Weights of a small GPT-style language model, trained from scratch on English Wikipedia.
Architecture: LayerNorm before each block, rotary positions, biases on query, key and value, untied embeddings.
Each number is 50 + 15 x the weight over the matrix's rms, rounded and kept within 0 to 99. Layers, rows and columns count from 0.

# layer 8 MLP down, 384x1536, rms 0.276, rows 0-42, columns 896-927
41 48 39 74 40 59 55 33 39 46 48 55 58 55 47 47 60 66 47 53 46 43 61 75 54 62 49 36 40 62 62 47
61 38 52 48 42 69 61 77 18 59 44 50 50 15 59 49 42 58 37 58 38 68 62 56 28 62 40 53 33 51 63 34
62 60 68 70 50 45 36 47 63 50 28 64 77 54 53 51 55 56 46 47 62 66 38 46 19 64 61 32 49 36 35 44
56 57 45 31 72 50 59 38 42 33 37 32 15 58 55 36 43 44 52 49 25 61 61 45 34 67 37 61 58 15 41 50
52 50 64 61 49 55 36 56 30 37 69 59 65 54 55 27 25 46 56 38 39 34 43 32 70 49 48 51 51 25 49 43
58 58 47 65 55 68 47 42 25 48 29 52 55 60 26 47 45 45 73 36 40 51 35 64 48 49 51 45 64 66 39 66
54 53 27 49 23 39 55 22 71 67 42 49 90 33 49 42 59 64 78 63 68 71 19 42 44 87 60 52 40 68 45 34
54 20 44 63 39 30 16 39 53 65 62 47 39 36 50 55 66 45 21 43 28 57 58 70 34 48 46 61 51 60 51 61
35 26 67 31 47 47 63 57 35 41 67 38 53 42 52 66 33 79 58 47 37 62 52 17 43 75 68 40 62 64 48 40
21 50 60 47 39 74 62 54 52 52 49 64 76 41 66 39 70 55 47 33 55 55 43 32 41 34 58 53 38 14 33 61
56 68 65 60 43 60 18 40 53 45 38 42 41 44 47 64 40 86 20 35 53 34 48 62 62 75 64 40 56 61 59 44
41 44 32 44 79 47 59 56 50 46 52 60 58 37 62 60 43 46 39 65 38 67 35 46 27 38 35 58 76 58 39 44
80 27 19 29 82 40 57 05 50 47 46 61 68 56 48 54 78 61 48 46 54 42 42 09 35 54 49 44 62 46 74 35
43 68 37 33 45 76 42 41 42 75 44 17 47 47 61 59 62 57 70 40 13 62 53 85 44 04 23 39 45 72 32 52
25 35 39 41 37 41 40 59 42 59 58 60 76 34 27 29 99 53 61 20 66 44 59 32 74 63 43 35 37 60 51 32
73 54 63 62 20 71 29 69 26 54 45 35 52 47 33 79 34 61 59 35 39 36 69 45 73 67 16 44 21 67 40 35
42 61 42 53 41 57 47 56 67 46 47 28 54 46 43 31 43 37 36 47 45 57 46 52 56 51 45 36 49 61 38 59
42 55 68 63 40 59 54 45 43 51 70 55 35 57 35 70 18 52 64 46 40 45 61 41 30 60 85 53 74 34 53 48
51 43 57 83 52 40 50 61 58 35 54 85 37 39 54 49 61 64 71 62 35 68 71 63 51 41 57 49 46 31 60 27
62 35 59 69 47 65 56 44 43 67 61 67 48 62 40 65 38 43 43 31 50 43 60 57 56 58 44 82 62 45 49 59
60 39 40 64 45 41 59 58 65 54 62 50 57 45 20 54 71 44 66 50 49 56 43 38 52 15 42 78 45 56 59 51
94 60 67 50 40 62 30 45 56 49 25 56 66 59 60 35 45 40 33 41 46 32 42 86 69 57 60 59 46 51 48 20
41 54 20 31 78 62 67 46 23 78 48 92 36 41 56 27 26 44 56 42 70 56 34 55 38 36 33 43 68 35 27 51
43 48 57 51 44 54 67 50 51 55 57 44 42 58 16 13 49 41 55 61 71 65 70 55 50 62 49 58 34 53 58 42
44 64 33 58 60 34 57 53 64 42 64 34 47 65 65 40 37 72 45 50 47 58 83 48 46 50 25 40 29 33 51 68
76 47 73 50 73 37 68 71 69 52 38 70 71 39 59 51 64 54 78 47 67 66 49 64 59 52 52 62 28 48 53 36
51 10 50 39 28 80 64 74 42 60 73 47 43 33 32 41 61 31 54 54 26 52 72 41 44 45 45 30 28 38 49 30
38 57 74 32 49 62 60 45 49 45 41 38 44 39 44 47 66 49 72 41 03 44 59 61 37 59 66 33 55 49 23 72
64 58 53 55 45 75 54 59 49 40 45 57 35 32 21 58 34 46 47 78 50 64 68 36 40 84 47 44 54 43 45 63
35 28 46 30 45 96 41 51 45 41 63 65 36 53 42 29 79 70 24 45 48 37 67 35 53 41 32 37 49 54 51 77
26 27 64 39 70 43 38 39 70 80 61 55 70 65 69 24 91 42 54 42 68 79 47 41 41 35 23 85 44 71 60 57
38 13 50 59 33 55 62 47 50 52 59 61 59 71 69 44 48 61 65 51 45 38 41 36 65 28 31 43 55 49 68 64
49 64 60 17 92 65 20 78 48 47 49 22 50 44 62 65 50 67 25 57 44 36 53 09 61 69 44 53 39 55 42 53
51 39 67 42 45 15 40 52 39 30 68 28 79 58 50 33 27 58 48 64 67 49 74 56 75 48 57 40 52 46 50 53
49 64 57 44 43 63 56 51 33 47 45 35 31 58 66 99 38 54 33 31 60 49 62 14 62 42 60 71 55 19 42 65
67 73 33 51 35 74 58 44 51 30 38 65 41 33 43 44 45 64 28 61 60 61 37 30 45 59 59 39 35 58 44 15
45 39 18 67 56 56 37 35 41 55 55 47 35 42 50 42 34 70 66 39 57 36 50 35 59 66 35 60 49 39 67 46
56 65 65 56 31 60 31 56 47 77 57 38 52 68 84 57 36 28 46 61 29 45 37 42 35 54 54 68 64 96 52 43
57 61 53 44 39 58 41 48 38 54 44 44 62 70 48 39 48 48 62 38 43 40 62 63 30 67 64 53 36 32 53 49
48 57 44 66 47 59 68 51 43 53 66 31 67 44 49 03 74 35 22 70 19 36 54 74 43 41 29 60 42 11 63 35
56 64 26 35 41 47 50 59 52 36 45 65 48 37 41 49 65 61 44 75 09 36 33 50 54 58 48 42 38 23 40 22
49 70 31 42 58 69 36 31 51 48 33 73 51 71 47 58 57 59 22 27 45 49 56 43 63 64 47 53 54 53 37 71
76 30 31 80 42 55 49 46 48 57 58 55 52 36 23 91 54 49 56 56 57 39 67 65 41 39 43 61 56 44 30 36